Part of a small language model's weights.
Size: 18 heads of 32, MLP 1024 SwiGLU, vocabulary 2048.
Each number is 128 + 24 x the weight over its row's rms, rounded and kept within 0 to 255. Layers, rows and columns count from 0. The size above them is the row's rms in percent of the matrix's.

# layer 8 MLP up, 1024x384, rms 0.0354, rows 480-514, columns 320-383
size [103  96  99  95  97  99  92 105 106  85 106  95  93  91 103  97 115 101  90  89  89 100 104 103  96 105 107  95 113 109  95 100  98  88  97]
[[120 118  86  84  70 142  93 127 138 133 153  64 110 177 126 143 125  94 152 103 103 180 133 127 129  97 107 153 132 111 103 109  89 150 158 182 160 112 144 135 128 151 124  99 117 133 182 160 159 117 127 138  83 113 123 153  81 116 122 115 119 111  57 138]
 [146  92 127 169  74 136 117 140 162 145 161 111 119 129  97 150 125 117 133 167 177 148 155 118  64 110 121 118  96 134 105 148 135 109 143 129 107 126 137 147 162 113 116 102 144 170 133  74  91  64 146 123 129 116 104 133 137 152 125 134 129 139  99 130]
 [145 122 112 160 115  68 107 116 136 164 139 135  89 107  83 144 137 148 155 122 165 103 172 102 106 148 101 122 138 146 158 149 143 174 137 152 109 115 110 103 106  72 115 136 118 176 163 106  63 141  94 149 165 109  81 144 118 136 113 132 128 132 124 104]
 [117  90 109 162 124  66 113 127 110 125 110 140 119 108 135 124 127  88  97 105 144 127 121 134 120 161 118 141 135 158 159 134  65 140 148 150 156 131 124 133 142  74 113 120 104 140  97 154 138 108 122 153 110 145 170 155 109  90 102  70 167  93 122 129]
 [136 144 133 148 103 118 120 154 114 132 117 123 140 155 156 127 113 135 104  66 124 146 124 162 165  94 148 135 157 154  91 111 123 174 157 130 101 134 128 160 135 103 128 121 105  94 129 127  75 102 141 129 152 118 126 143 142 115 119 140 135  65 122 145]
 [136 125 120  81 114 113 112 168 158 101 122 168 149  98 100 142 135 136 144 123 103 120 105 154 121 112 139 145 105 141 140 135 128 137  67  93 127  93 132 161 175 136 102 136 132 107 128 141 123 124 151 117  94 135  80 100 109 135 126 128 124 154 162  66]
 [111 133 112 105 118 148 161  92 125 121 131  97 177  74 102 107 117 138 134 150 105 106 141 159  90 124  92 121 101 129 124 152 103 142 162 102 157 151 113 124 127  78 197 125 155 114 140 110 110 141 144 167 181 145 141 127 101  98 163 144 113 105 131 139]
 [ 89 159 123 100 135 133 100 175 162 151 131 140 113 103 101 106 136 122  95 127 119 121 214 168 141 120 163 147 122 122 135 109 134 132 141 119 114 155 130 123 136 122 136 110 192  83  81 108 108  82 122 108 115 141 126 169 126 104 144 131 121 156 129 146]
 [164  89 141 122 141 124 153 134 124 116 126 139 115 141 131 114 121  99 119 119 137 115 189  99 129 143 109 141 144 123 140 152 119 118 135 127 151 134 151 152  74 158  90  92 112  99 147 104 153 133 127 116 141 106 168  82 126 149  89 139 132 107 138 165]
 [150 178 154 120  94  99 119 109 108 125 113 134 152 106 108 132 125 126  99 154 138 172 117 110 150 148 128 136 135 194 115  92  77 134 102 116 128 124 145 168 114 140  64  85  97 158 163  99 112 117 137 148 107 133 137 168 157 142 116 140 183 178 172 171]
 [160 137 153 128 153 104 107 129  86 160 112 160 125 116  92  95 115 108 168 123 127 129 114 144 157 103 123 137 142 146 139 150 138 131 113 113  98 120 154 130 116 149 120 180  88 156 142 149  65 137  75 149 160 104 156 148 161 130 100 163  70 141 144 166]
 [ 95 111 129 140 153 100 154 153 136 110 152 106 123 112 141 124 152 180 135 133 104 102 139 109 137 153 132  99 144 151 136 118 105 179 104 152 124 177 110  85 139 117  96 125 133 135 192 135 131 143  86 123  82 137  78 139 111 118 135 110 146 108 118 163]
 [ 46 111 173 194 128 136 131  83 119 176 127 157 101 133 124 159 109  89 126 112 113 171 121  79 147 138 135 106 131  88 158 116  93 126 150 104 114 131  99  88 127 141 142 113 121  83 117 100 112 129 110 147 148 157 129 111 137 135 112 131  83 114 137 141]
 [162 127 174 128 105 168 175 150 106 140 107 169 139 138 127 170 146 142 133 152  94 112  83 162  98 102 131 125 121 160 181 158 119 120 142 159 199 118 128 122  99 150 121  71 139 124 102 120 159 162 121 133  92 143 145  95 109 116 120  65 148 147 192 174]
 [157 127 123 122 129 113 157 103 136 132 148 139 167 132 110 137 167  99 105  94 168 148 128 142 104 144 162 148 123  93 130 196 127 125 121 125 125 133 132 116 128  93  86  98 101  92 170 144 104 154 168 112 138 143 142 125 118 109 105 106 115  94 154 124]
 [143 112 144 113 114 132 147 147 146 108 114 105 131 131  91 131 164 139  95 136 124 182 126 128 141 157 179 120 139 100  98 147 134 114 127 124 120 112  59 116 109 160 104 138 102 167  83  98 103 102 119 114 145 149 155 130 114 117 140 124 119  89 103 176]
 [150 126 121 123 127 151 108 152 111 125 136 169 161 159  74 129 125 128 116 140  83 153 169 104  99 159 160 135 110 135 109  79 126 174 111 128 145 154 103 138 125 116 165 107 113 123 125 133 139 135 161 135 148 105  95 160  95 105 126 102 135 152  79 123]
 [160 120 128 149 141 154 106 153 117 141 124 167 142 109  74  87 121 126 120 155 113 114 128 148 173 146 132 145 134 170 124 111 102 154  88 108 124 112 115 115  97 104 132  96 142 144 129  99 169 101 131 123 153 142 215 134 141 149 125 134  70 143 114 182]
 [123 137  77 110 164 120 157 155 159 125 140 104 167 139 151 159 124 128 115 178  88 121 131  97 163 167 147 156 172 146 138 135 146 152 106 139 142 152 141 109 109 125 132 157 112 145 109  99 100 107 120  96  92  88 128 133  84  90 129 136 157 118 129 127]
 [111 122 129 130 128 118 141 179 144 169 105 118 105  86 118 140 103 139 145 134 150  88 121 106 129 129 104 112 136 171 136 170 144 108 141 144 117 163 112 162 119 133  94 112  94  81 112 117  84 132 122 120 103 111 108 108 166 105 150 106 136 120 123 134]
 [146 130  49 146 122 134 129 152 127 103 113 144 136 103 180 158 121 118 160 143  94 145 115 133 132 131 125 122 151  95 107 144 134 166 146 135 100 114 158  88 189 100  88 128 133 141 124 106  84 124 131 117  99 129 120  88 145 145 115 109 103 121 142 153]
 [164 100 173 132 127  90 158 155 144 169 114 137  94  87 105 118 138 122 114 157 119 117 126 114 105 158 152  96 149 160 165 117 158 131  87 150 156 110 110 144 119 158 132 154  99 143 143 102 129 142 128 122 121  98 113 141 132 117 117 125 121 130 179 167]
 [139 148 141 127 108 133  91 101  76  94 108 103  75 122 122  98 127  97 120 103 115 125  65 108 135 107 123 126 181 162  99 124 145 135 124 101 121  95 157 102  94 156 150  82 117  92 128 136 135 133 155 131 129  91 170 181 161 139 105 104 106 127  78 143]
 [125 132 147 147  98 161 153 109  96 141 143 108  97 150 116 171 135 143 176 111 108 127 135  89 118 118 110 105 144 114 106 128 133 122 132 126 169 155 101  74 125 130  85 146 121  89 118 125 161 146 190 146 100 118 152 136 161 107 109 124 120  95 109 123]
 [139 143  94 141 119  94 165 125 131 160 164 152 102 161 157 143 146 140 133 106  94 148 167 140 122  95 113 130 111 164 151 142 141 178 125 117 125 103 132 125 105 121 116 109 158 132 141 112 120 132 127 105 127 115 161 158 176 110 126 153 100 148 142  76]
 [164 116 106 115  98 111 109 141 131 138 137 166 138 131 173 108 138 130 108 113  68 154 127 138 126 148 100 128 147 171 168 170 142 122 115  78 158 159  81 143  77 100 126 167 137 117 152 136 123 126 107 165  69 143 129 116 120 119 134 139  94  94 217 114]
 [156 153 143 120  96 129 175  76 141 151 131 139 130 164 178 107  97 115 117 109 112 126 114 155 114 144  87 149 121  98 191 137 145 119 134 154 127 120 107  75 151 126 115 125 111 120 128 121 121 116 144 139  98 135 161  89 158 129 134 100 122 116 135  94]
 [105 119 142 138 135 151  98 113 130 140 110 154 135 149 145 144 132 201 120 127 122 137 131 103 157 123 121 146 135 137 159 154 127 163  81 141 109 142 152 140 125 134 129  93 116 130 107 130 148 110 147 137 145 111 115 115 120  80 133 121 129 153 142 117]
 [137 109 116 160 128 141  91  77 125 111 141 128 173 123 130 115 136 117 161 135 135 149 171  95  98 147 157 144 126  92 158 174 138 134 135 124 179 131 134  93 137 116 140  85 184 152 121  94 135 137 100 109 166  91 126 116 172 124 146 128 127 111 128 121]
 [138 138 150 148 103 143 138 121 125 138 106 106 168 105 109 127 103 126 145 142 111 134 121 115 123 132 131 187  89 122  95 153 119 179 123  87  86 136 130 155 144 123  89 152 162 165 102 195 110 153 120 137 144 117 151 128 104 143 151 140 162 128 148 106]
 [157 178 108  86 110 120 118 119 121 122  65 139 143  99 119 169 103 110 134 101  91 142 128 133  88  84 129 168 131 113 127 137 120 139 104 144 121 180 153 139 133 148  87 103 113 146 139 136 135 156 163 188 101 152 118 123 131 151 121 166 132 141 129 130]
 [118 116 129 131 133 118 152 115  81 164 133 123 153 155 146 132 119 135 133 154 121 143 149 174 146 138 121 117 109 108 141 103 103 133 113 117 147  77 141 151 126 135 121 142 145 126 137 141 127 164 157 152 170 156 119 124  82 154 139 119  88 117 100 100]
 [141 102 123 107 161 149  86 111 142 107 121 118 101 130 132 106  61 121 144 120 115 127 173 142 109 122 112 219 104 146 116  76 137  86 108 117 129 151 115 124 143 117 152 135 140 126 116 138 108 146 113  98 122 119 108 123  99 121 153 161 144 124 138 148]
 [114 130 102 182 126 158 104 131 166 182 162  99 103 103 139  89 124 161 147 112 115 116 149 154 140 150 177 113 136 150 129 148 139 141 120 106 121 135 131 131 159 122 148 140 149 140 103 129  96 166 154 120 173  89 134 162 187 124 153 116 138 132 142 156]
 [147 121 113 156 172 142 128 156 160 116 105  97 122 132 150 142  99 122 132 129 141 197 132  78  93 101 102 135 146 166 124 148 114 117 109 110 142 136 125 165 126  87 117 127 129 151 142 109 161 136 155 107 162 142 106  91 140 106 123 156 117 129 149 145]]
# layer 8 MLP down (transposed), 1024x384, rms 0.0353, rows 480-514, columns 320-383
size [101  95 104 101 100  99  97 104  99  94 103  97  94  97 102 103  97  99  89  96  92  97  98 106  93 105 104  99  99 103 102 101  97  93  98]
[[109 124 151 144  76 131 124 152 128 113 164  90 105 133 115 131 121 102 147 118 144 142 165 124 110 121 164 134  70 175  81 162 116 108 118 148 147 129 156 178 117 140 153  91 102 132 134 138 149 111  98 134 110 129  94 135 130 142 118 120 140  76  88 137]
 [128 157 117 137  96  97 121 160 140  66  95 131 129 150 148 122 112 156 142 120 187 100 117 144 134 113 134 136 125 130 132 135 130 145 127  86 133 135 122 137 106 101 167 110 106 133 144 117 126 143 122 160 115 120 123 169 165  85 136 113 108 102 119 102]
 [ 99 105 131 159 142 103  93 117 131 151 132 128 103 131 109 100 149 160 129 101 123 109 110  95 109 128 117 121 112 147 137  88  85 158 156 120 124 115 130 135 114  98  88  94 107 151 140 125 111 116 120 125  61 112  98  92 124 176  81 108 124 156 134 126]
 [102 158 125  76  92  97 148  99  77 162  91 145 125 134 136 136 142  71 102  98 146 116 116 131  99 125 145 106 138 136 140 166 122 149 162 122 154 120 113 102 117 125 139 156 112 143  99 146 104 129 177 143  92 139 104 149 133 121 125 141 159 154 175 139]
 [132 193 102 109 112 137 119 137 150 102 102 129 132 114 143 162 132 161 118 109  94 149 135 136 161  96 173 143 136 115 114 167 139 103 109 133 133  84 113 163 136 124 101 144 112 128 151 133 111 113 138 139 118 135 117 138 148 103 113 120 143 124 102  92]
 [134 112 162 133 112 193  88 138 143  87 129 109 137 167  99 112 147 130 127 156 135 103 127 108 112 180 176 138 118 145 100 167 160 108 152  92 114 108 159 121 139 123 101 112  73 126 108  87 120 143 151  94 118 115 124 141 134 103 135 127 119 138 197 112]
 [186 116 118  88 130 125 201 113 144  84 128 102 147 142 124 138 104 169 115 123 104 133 102 143 105 109 129 135 157 136 146  90 117 139 124 107 122  93 117 165 112 111  88 149 115 132 147 163 141 118 146 103 133 139 109 167 117 116 113 154 129 108 129 104]
 [124 128 132 124 140 130 129 139 151 120 173 150 151 132  86 116 133 178 116 135  95 140 150 139 144 156 146 129 115 118  92 130 125 111 138 120 164 118 115 119  91 117 107 118  97 107 106 137 106 150 135 102 147 127 132 147 114  89 124 113  96 151 101 126]
 [146 129 126  73 104  84 139 136 146 131 117 121 153 122 125 119 147 131 140 127 124 152 130 150 104 133 122 109 122 162 106 125 131 124 142  96 129 158 128 113 112 163 142 106  74  94 165 131 111 121 114 104 151 151 154 122 119 198 121  97 132 144 134 129]
 [133 148 112 100 103 123 154 145 163 131 118 154 123 126 120 121 129 128 139 122 106 128 131 143 165 114  73 153 133  82 100 100 144 107  99  93 123 128 109 137 135 136 151  99 110 115 155  93 121 142 153  82 152 131 142 117 155 153 125 181 118  92 112 117]
 [131 130 121 122 121 138 113 159 102 158 124 121 141 127 122 125 126  95 106 144 108 133 138 144 169 130 113 194 103 102 135 112 147 107 126 116 139 126 161 108 157 130 132 121 118 136 135 122 118 126 118 146 169 115 146 130 130 126 142  99 105  88  85 150]
 [120 117 118 138 146 135 109 143 114 147 101 115 115  96 115 171  98  87  95 141 113 136 122 155 138 157  86 128 146  79 168 152 145 134 145 133 112 126 161 142  97 118 135 141 125 135 152 133 119 155 119 154  59 125 129 133 130 124 167 103  88 152  65 163]
 [168 110 129 162  98 120 165 101 101 195 129 184  86 152 147 105 197 101 132 115 224 126 123 112 186 130 144 119 121 154  96 132 157 159 159 124 136 112 150  99 133 142 107 130 100 103 107 151 109 131 137 123 117 134 100 135 138  76 140 133  94  98 142 114]
 [157 128 135 145 105 154 136 136 112 106 144 181 124 157 128 110 117 131 147 145  95 151 139 107 166 116  67 114 179 126 163 113  99  89 155 122 134 119 161 134 133  84 121 132 124 160 118 128 103 176 148 137 139 158 141 142 113 132 121 109 115 121 127  66]
 [126  91 114 169 145 125 128 158 146  87 108 152 104 154 108 126 118 148 148 127 112 154  90 165  70  91 134 122 145 120 116  94  85  86  93 105 107  91  90  82 108 114 153 144 147 143 185  66 105 109 104 117  95  99 145 144 115 188 116 163  80 105 131 124]
 [137 128 130 103 123 149 114 135 132 120 151 122 100 103 113  59 163 100 138 153 133 142 127 148 105 149  92 158 147 131  76  69 129 166 145 126 140 130 144 131 156 126 130 104 128 129 119 149 133 132 117 127 114 161 140 144 100 105 193 114 157 140 112 141]
 [116 180 148 160 119 129 133 122 168 149 119  68 108 136 120 173 162  89 163 120 162 120 196 133 146 136  98 115 152 152 129 171 131  91 126 161  66 151  89  76 129 130 109  98 136 156 165  83 150 126 147 136 181 117  90  91 127  80  84 156 145 108 155 141]
 [115 162 101 152 125 137 160  82  89 102 111 115  69 122 135 140 188 119 158 111 177 139 130 145 122 136 159 130 121 114 102 138 142 118  87 151 140 146 123 159 131 117 113 123 110 143 109  98 108  79 135 158 137 141 129 133 116 106 161  78 117 151 115 105]
 [155 148 157  90 139 146 137 114 118 147  94 105 128 103 146 157 131 114 115 164 136  99 109 140 143 146 127 160 161 126 121 112 150 159  91 123 119 124 118 133 144 146 133  95 110 130 108 112 165 105 148 125 123 112 174 131 102 133  89 166 123 131 128 140]
 [118 134 111 133 168 149 125  67 101 129 170 112 114 162 116  85 138 157 109  82 121  74 119 125  85 132  95 145 155 114 133 123 139 159 118 117 110 138 144 142 131 107 138 142 108 118 158 124 110 122 151 118  99  93 165 143 142 108 130 122  73 109 107  82]
 [144 128 104 144 108 115 123 122  91 129  98 121 144  71 134 149  99 170  88 139 112 107 128 173 145 138 121 147 136 113 108 168 134 124 113 135 102 132 146 104 126 151 127 128  99 118 115 159 102 122 120 125  97 165 125  83 144 131 152 144 117 121 139  93]
 [110 137 131 149 158 166  89 144 110 114 155 134 126 124 168 160 124 122 135 130 142 101 132 126 147 162 135 107 156 182 142  86 113  95 164 143 173 119 129 110 132 130 106 100 130  88 146 170  92  92 155 142 127 122 130 111 127 160 157 135  98 186 135 167]
 [120 121 125 103  76 170 144 155 145 110 137 130 149 132 104 153 160 155 152 148 114 148 130 115 126 159 150 127 139 141 143 131 121 108 121 143 159 117 135 146 116 101 115 125  99 124 132 114 119 125 136 145 151  41  96  99 189 134 144 125  73 103 146 130]
 [146 101 144 121 105 163 106 140 128 143 116 135 108 163 150 160 122 111 161 156 145 162 114 164 132 142 131 116 115 151 166 128 159  54 106 121 146  88 125  80 152 146 114 147 157 128 120 124 141 144 137 137 137 107 132 135 175 124 125 111 134 153 130 110]
 [139  63 123  97 114 104 126 135 141 118 118 126 115 138 150 142 139 159 158 106 153 111 126 130 117 127 152 137 130 125 128 139 118 163 118 130 141 103 139 120  92  54  79 161  99 119 138 155 135 110 164 142 164 137 150  92 136  98 166  90 126 115 123 156]
 [128 156 154 115 127 116 152 136 133 136  78 131 128 151 165  98 127 120 121 139  63 189 117 185 127 149 124 133 150 148 115 146 125 129 108  66 118 112 102 139  85  94 125 144 145  74  75 111 102 112 125 155 127 136  94 121 140 143 127 103 139 132 150 148]
 [109 145 162 133 154 104 113 111 123 115 156 126 161 118 107  95 157 146 105 108 174 103 132 148 120 147 164 128 109 130 120 115 105 122 107 125 130 100 132 167 100 187 131  85 152 163 165 135 112 139  99 130 155 125 136 103 133 145 161 158 133 104 131 118]
 [139 155 153 145 143  94 154 122  85  90  92 148 117 164 119 117 117 113 104 122 128 165  97 124 106 139 168 139  96 131 147 142 111 108 165 197 126 110 130 147 137 108 117 112 127 127 124 150 150 127 149 114 171 147 103 133 147  92 122 129 111 118 118 125]
 [157 138 129 103 134 158 174 101 124 115 114  77 138 142 178 104 144 119 118 106 141 146 122 135 130 140 103 141 142 144 103 114 124  89 121 105 104  77 128 124 130 136  80 125 119 134 117 163 137 132 140 113 107 140 162 130 126 110 117 133 132  60 100  82]
 [139  87 121 121 151 120 169 128 112 101 116 142 169 133 107 169 145 101 130 119 109  74 126 100 138 113 190 176 169 145 116 164 110 158 127 110 100 118 171 110 106 132 136 143 135 156 176 132  91 171 106 150 137 135 145 118  82 101 118 142 129  60 112 161]
 [126 113 145 139 138 118 105 151 131 134 150 120 118 120 120 127 120 169  94  75  88 132 153 158  86 118 101 152 132 112 149 145 102 148 155 129 143 120  75 166 149 134 160 123 140 147 109 135 171 139 106 107 117 136 130 127 121 114 124 137  82 129 128 165]
 [140 125  89 127 112 177 138 146 130 160 125  82 148 126 136 167 198 117 122 114 159 137 116 114 167 149  97 122 147 114 102 138 128  97 128 163 144 130 113 136 127 109 130 174 135 150 103  79 154  83 156 145 107 152  98 155 123 105 128 130 149 122 155 141]
 [136 120 125 150 104 104 146 139 162 151 164 113 109 115 144 134 148 143 137 101 112  92 130 136 119 100 174 127 117 112 102 154 110 142 161 111 116 114 162 176 112 112 109 127 127 173 132 125 145 138 124 125 114 128 180 122 151  94 134 159 105 153  72 132]
 [108 107 105 108 108 131 149 149 160 123 128 102 117 128 135 154  99 151 146 132  90 150 147 134 112 142 137 119 120 152 144 168 133 143 113  99 177  64  89 133 154  79 144  99 155 123 141 171 159 135 143  90 120 140 152 123 133 154 117 141 176 124 161 154]
 [118 115 165 105 103  93 110  97 139 106 117 172  95 123 134 163 137 126  91 143 103 126 126 132 141 132 150 181 102 104 126 101 126 135 107 158 120 127  98 132 112 108 131 139  99 139 138 104 147 108  97 115  99 114 109 144 148 131  94  87 127 117 105 120]]
# layer 8 MLP gate, 1024x384, rms 0.0352, rows 481-515, columns 320-383
size [ 98 102  92  95  98  97  99 109  87 105  98  91  97 102  94 114 107  87  91  93 100 102 113  90 103 110  93 114 103 101 106 103  91  93 111]
[[143 112 102 158 107 114 113 158 166 133  86 120 141 110  61  85 160 119 110 103 128  81 155 134 102 147 131 135 118  75 102 153 148 136 123 145  96 114 163 115 156 186 132 146 108 114 140  79 147 144 132 125 118 131 118  97 127 127 146 137 144 123 172 143]
 [123 107 110 184 117 136 117 118 114 108 100 111 124 142 126 134 123 146 129 116 130 139 122 124 119  85 198  87 142 142 101 128 140 137 145 142 159  94 112 163 134 136 123 140 130 130 141 176 127 164 101 153 120 148 123  89 131 104  85 127 125 114 101 120]
 [116 168 162 120 105 158 147  95 121 130 144  67 131 164 131 128 128 141 105 123  91 131 129 139 165 151 106 137 114 122 169 127 100 122 123 138 135  97 143 166 121 142 114 157 113 111 171 127 157 143 126  98 111 164 105 119 138 154 165 171 138  92 158 101]
 [134 155 140  95  86 139  78 188 128 156 141 147 129 116 167 142 107 148 105 142 102 115 127 130 143 130 125 158 147 143 121  94 103 150 133 138 113 160 122 163 127 109 123 181  85 149 123 151 114 119  97  97 140 129 116  90  91 183 143 150 115 125  97 165]
 [ 65 146 136 129 145 101 113 108 134 149 103 135 145 165 101 118 135 163 132 136 110 113 166 126 161 110 147 100 138  96 134 163  99  81 109 132 104 138 101 120  81  87 179 137 162 169 134 102 101 101 130 134 111 125 153 120 138 140 116 133 105 166 154 115]
 [ 77 135 117 130 154 158 160  90 121 117 103 132 156 144  81 163 107 140 131 110 145 110 173 155 124  96 130  81 118 139 149 112 121  77 148 123 105 125 121  87  96 159 149 145 107  97 153 127 101 120 155 146 118 148 181 140 145 142 133 125 114 187 103 126]
 [118 123 145 140  74 103 114 120 108 116 143 150 139 126 138 137 113 143 166 119 125 165  92 136  99 135 114 112 146 100  96 131 151 118 116 160 147  91  95 156 138 135 130 154 123  82 128 172 147  98 121 116 123 128 119 141 141 137 144 124  62 133 174 154]
 [168 110 120 112 107 119 119  99 133 118  90 180 165 127 140 164 106 153 121 114  86 108 103 174 113 101 119 170  85 129  77 122 119 150  99 150  86 151 102 116 122 112 140 145 155 124 145 148 119 168 131  91 155 133 106 150 156  86 112  81 103 145 154 145]
 [147 147  94 161 138 112 128 105 150  96 120 141 140 155 121 148 133  98  62 134 146 112 109 117 145 118 167 118 130 130 115 111 131 124 119 102 104 118 136 128 117 108 153 112 156 133 123  93 123 138 158 133 169 122 163 178 113 142 107 139 120 119 128  95]
 [145 157 126  79 120 128 169 122 123 161 125 101 169 137 129 176 145 144 103 165 106 142 167 114 117 140 117 113 160  79 132 150 121 112 160 132 138 149  94 157 127 167 110 136 154 145 113 106 135 152 127 115 105 120 105 133 139 120 145 156 158 100 128 132]
 [106  77 133 108 175 131 133 138 135  93 129 112 173 142 161 131 142 149  98  75 164 145 101 123 133 170 131 153 117 152 145  85 139  84 109 126  98 175 113 138 146 145  82 133 130 109 118 133 145 124 103 171 122 127 146 128 153 110 155 118 134 157 117 137]
 [199  83  97  72 138  86 123 130 131  87 128 111 111 135  68  81 156 162 130 101 155 134 108 138 161 131 144 134 123 160 106  86 150 106  97 122  96 126  97 140 106 140  70 145 158 132 131  87 143 158 163 124 120 135 123 140 151 154 126 159 122 143 128 139]
 [141 139  96  88 136 129 104 118 135 121 155 107  94 141 110 120  92 150  98 121 136 121 161 106 127 127 110 130  76 153  81 101 108 138 113 103  80 153 128 112 138  98 161 201 105 137 140 147 100 149 168  98 149 145  94 128 110 158 163 153  96 108  99  50]
 [134 165 137 128 114 116 127 100 171 150 110 121 164 129 128 133 121 102 103 117 133 108 112 106 109 104 128 108 140 107 186 139 147 132 123 151 106 156 124  62 161 108 105 118 133 162 140 130 106 164 132 114 128  95 108 134 155 122  97 112 136 128 104 128]
 [ 99 117  99 138 127 125 108 167 137 144 126  89 122 100  98 156 121 142 141 143 127 115 120 146 143 107 116 130 100 117 102 101 138 128 110 136 144 116 100 117 119 121  86 124 130 134 126 113 165 117 140 128 148 134 149 140 114 121 144 118 131 137  76 182]
 [111 132 114 146 133 120 140 158 167 116 154 116 115 155  86 112 163 116 144 106 196 132 120 129 114 114 101 166 163  95 164 170 130  99 186 152  62 136 178 133 101 139  83 114  61 114 118 118 107 155 174  87 143 104 164 136 175 117  99 151 144 143 124 100]
 [106 109 175 105  98 141 141 117 138 148 110 146 101 153 137 133  83 119 134 159 170 103  89 163  88  90 150 144 175  95 145 101 157 129 124 103 136  87 108 138 123 133  93 137 114 108 151  84 108 120 118 165 126 149  74 109 144 124 111 134 118 115 132  67]
 [114 139  92 136  92 176 117 102 104 166 118 137 103 158 133 114 156 117 115  69 134 130 140 169 137 104 148 124 139 139 126 121 104 156 197 149 129 134 135  79 162 122 136  86  97 121  86 151  80 124 102 122 132  89 119 109 120 108 128 122 120 124 111 140]
 [119  96  96 116 113 109 141 136  82 142 110 161 173  97  93 109 150 161  82 135 139 138 120  94  94 151 106 117 155 156 115 132 112 129 140 110 123 139 122 132  66 127 152 191 142 149 109 121 158 150 127 134 132 161 106  77 129  93  85 122 120 148 118 121]
 [126 124  97 100 127 121 137 117 128  71 161  93 118 121 120 163 131 116 128  84  84  87 137  96 100  93  80 109 130 126 147 126 119  70 108 109 121 105 138 115 150 112 101 146 119 133 165 107  95 132 100 113 118 164 113 151  98 123  89 133 154 163  67 178]
 [113 141 144 115 105 108 127 123 126 110 141 100 112  92 126 157 105 100 166 127 150 106  89 153 109 136 123 111 164 127 116 148  96 113 126 140 130 114 134 150 151 128 108 125 151 107 150 154 118 144 128 128 183 150 101 167  92 153 121 177 120 138 175 127]
 [127  84 123  89 152 132 125  92 129 134 112 133 147 100 175 138 138 151 112 141 147 106 119 103 164 126 121 124 102 127  95 133 166 131 142 109 130 152 131 141 143 148 112 155 136 149 150 145 130 100 147 150 101 140 117 113 135 124 100 131 117 118 115 109]
 [133 141 125 181 124 114 114 133 149  91 103 146 139 150 127  68 108 190 143 129 102 121 124 148 121 139 160 129 105 108 100 129 119 145 119 155 124 150 141 179 163 184 130 114 123 104 133 125  94  83 162  79 168  95 123 146 130 141  80  92 134 143  99 129]
 [ 84 106 171 103 138 118 159 145 126 135 119 144 145 121 132 163 146 137 136 110  97 133 100 126 129 122 166 160 119 108 116 142 158 143 141 105  86 109 108 118 129 145 135 127 103 109 165 120  99 124 152 130  97 110 108 137 139 161 116 124 132 119 116  73]
 [102 116 129 138 163 155 127 158 127 113  48 115 183 150 144 121 137 148 114 126 117 158 166 152 143 116 147 126  93 117 114  98 138 137  86 124 127 152 133 170 113  93 114 149 119 101 161 139 155 138 137 133 112 154 123  98 159 182 122 120 176 107  85 175]
 [145 132 155 116 117 128 136 105  82 142  85 124 132 141 167 132 114 167 101 143  64 151  86 128  86  73  76 141 144  88 142 154 104 114 106 131 155 159 158  97 137 151  78 143 148 127 142 136  83 130 142 116 112 105 168  66 174 106 152 144 119 174 137  63]
 [159 153 173 127 125 150 107 103 143  69 119 119 134 151 161 135 123 122 107 123  84 126 153  98 154 167 157 116 137 143 135 107 129 145 156 179 140 166 112 119 117 127 100 125 144 126 112  86  87 100 135 134 158 171 102 115 119 137 117 108 110 130 143 125]
 [116 127 123 128 112 127 102 156  70 173 104 119 108 140  79 149 166 134 122 122 104 142 105 119 133 111 126 144 124 129 121 124 152 130 159  96  85 146 138  96 133 153 116 143 113 129 149 136 108 142 146 112 103 157 133 132  86 160 128 133 162 131 132 122]
 [111 120 146 148 138 114 156 123 101 165 111 122 124 138 161 144 146 112 140 142 123 152  92 131 139 118 145 115 138 136 120 116 129  65 108 152 184 118 135 130 142 122 149 132 129 118 161 119 163 157 119 121 130 164 135 135 171  97 115 117 120 126 114 120]
 [127  89 136 128 123 169 119 129 143 105 160  98 143  88 120 130  95 132 132 137 146 111 143 170 136 138 154 140 142 119 134 162 124 147 124 138 122 107 128  99 114 167  85 181 100 161 163  95 107 112 117  94 127 112 167 137 128 149 115 132 121  90 121 142]
 [166  93 106 144 151 134 101 123 132 119 143 118 154  92 132 129 130 127 164 106 167 152 118 120  99  93 142 159 113 124 104 151  93 116 132 113  74 127 130 130 157 177 129 122 110 164 127 158 127 106 127 136 139 120  88 135 110 108 131 148 138 100 168 147]
 [153 127 116 127 143 101 139 171 123 131 142 117 110 129 165 161  88 132  76 109 120 151 134 114 128 124 123 125 142 193 120 126 138 140 134 133 107 127 134  95 136 165 117 129 110  87  88 108 154 142 167 170 159 124 109  94 132 118  80  92 141 175 130 128]
 [135 110 137  93 140  80 118 142 110 146 153 107 125 176  99 144 164 151 134 129 133 156 110 152 111 159 135 126 151 152 105  98 124 133 109 154 112 174 146 129 149 117 119 103  93 139 123 157 158 110 120 124  92 140 112 114 160 132 118 125 152 101 106 125]
 [ 98 104 141 133 106  91 127  93 109 123 148 107 159 129 126 155 164 173 134 116 122 118 145 128  78 106 180 138 120  72 118  97 101 157 101 129 118 133 118 122 121 116 149 110 110 147 163 129  94 127 150 127 115 151  85 173 126 134 113 132 121 125 102 124]
 [160 139 151 104  92 138 149 121 124 117 151  82 122 184 138 112 142 157 131 166 136 153  91 142  98 117 114 167  96 104 103  74 116 159 137 117 131 180  88 155 178 151 126 143  93 105 126 137  92 176 104 112 137 158  89 116 135 114 150 139 130 133 152 141]]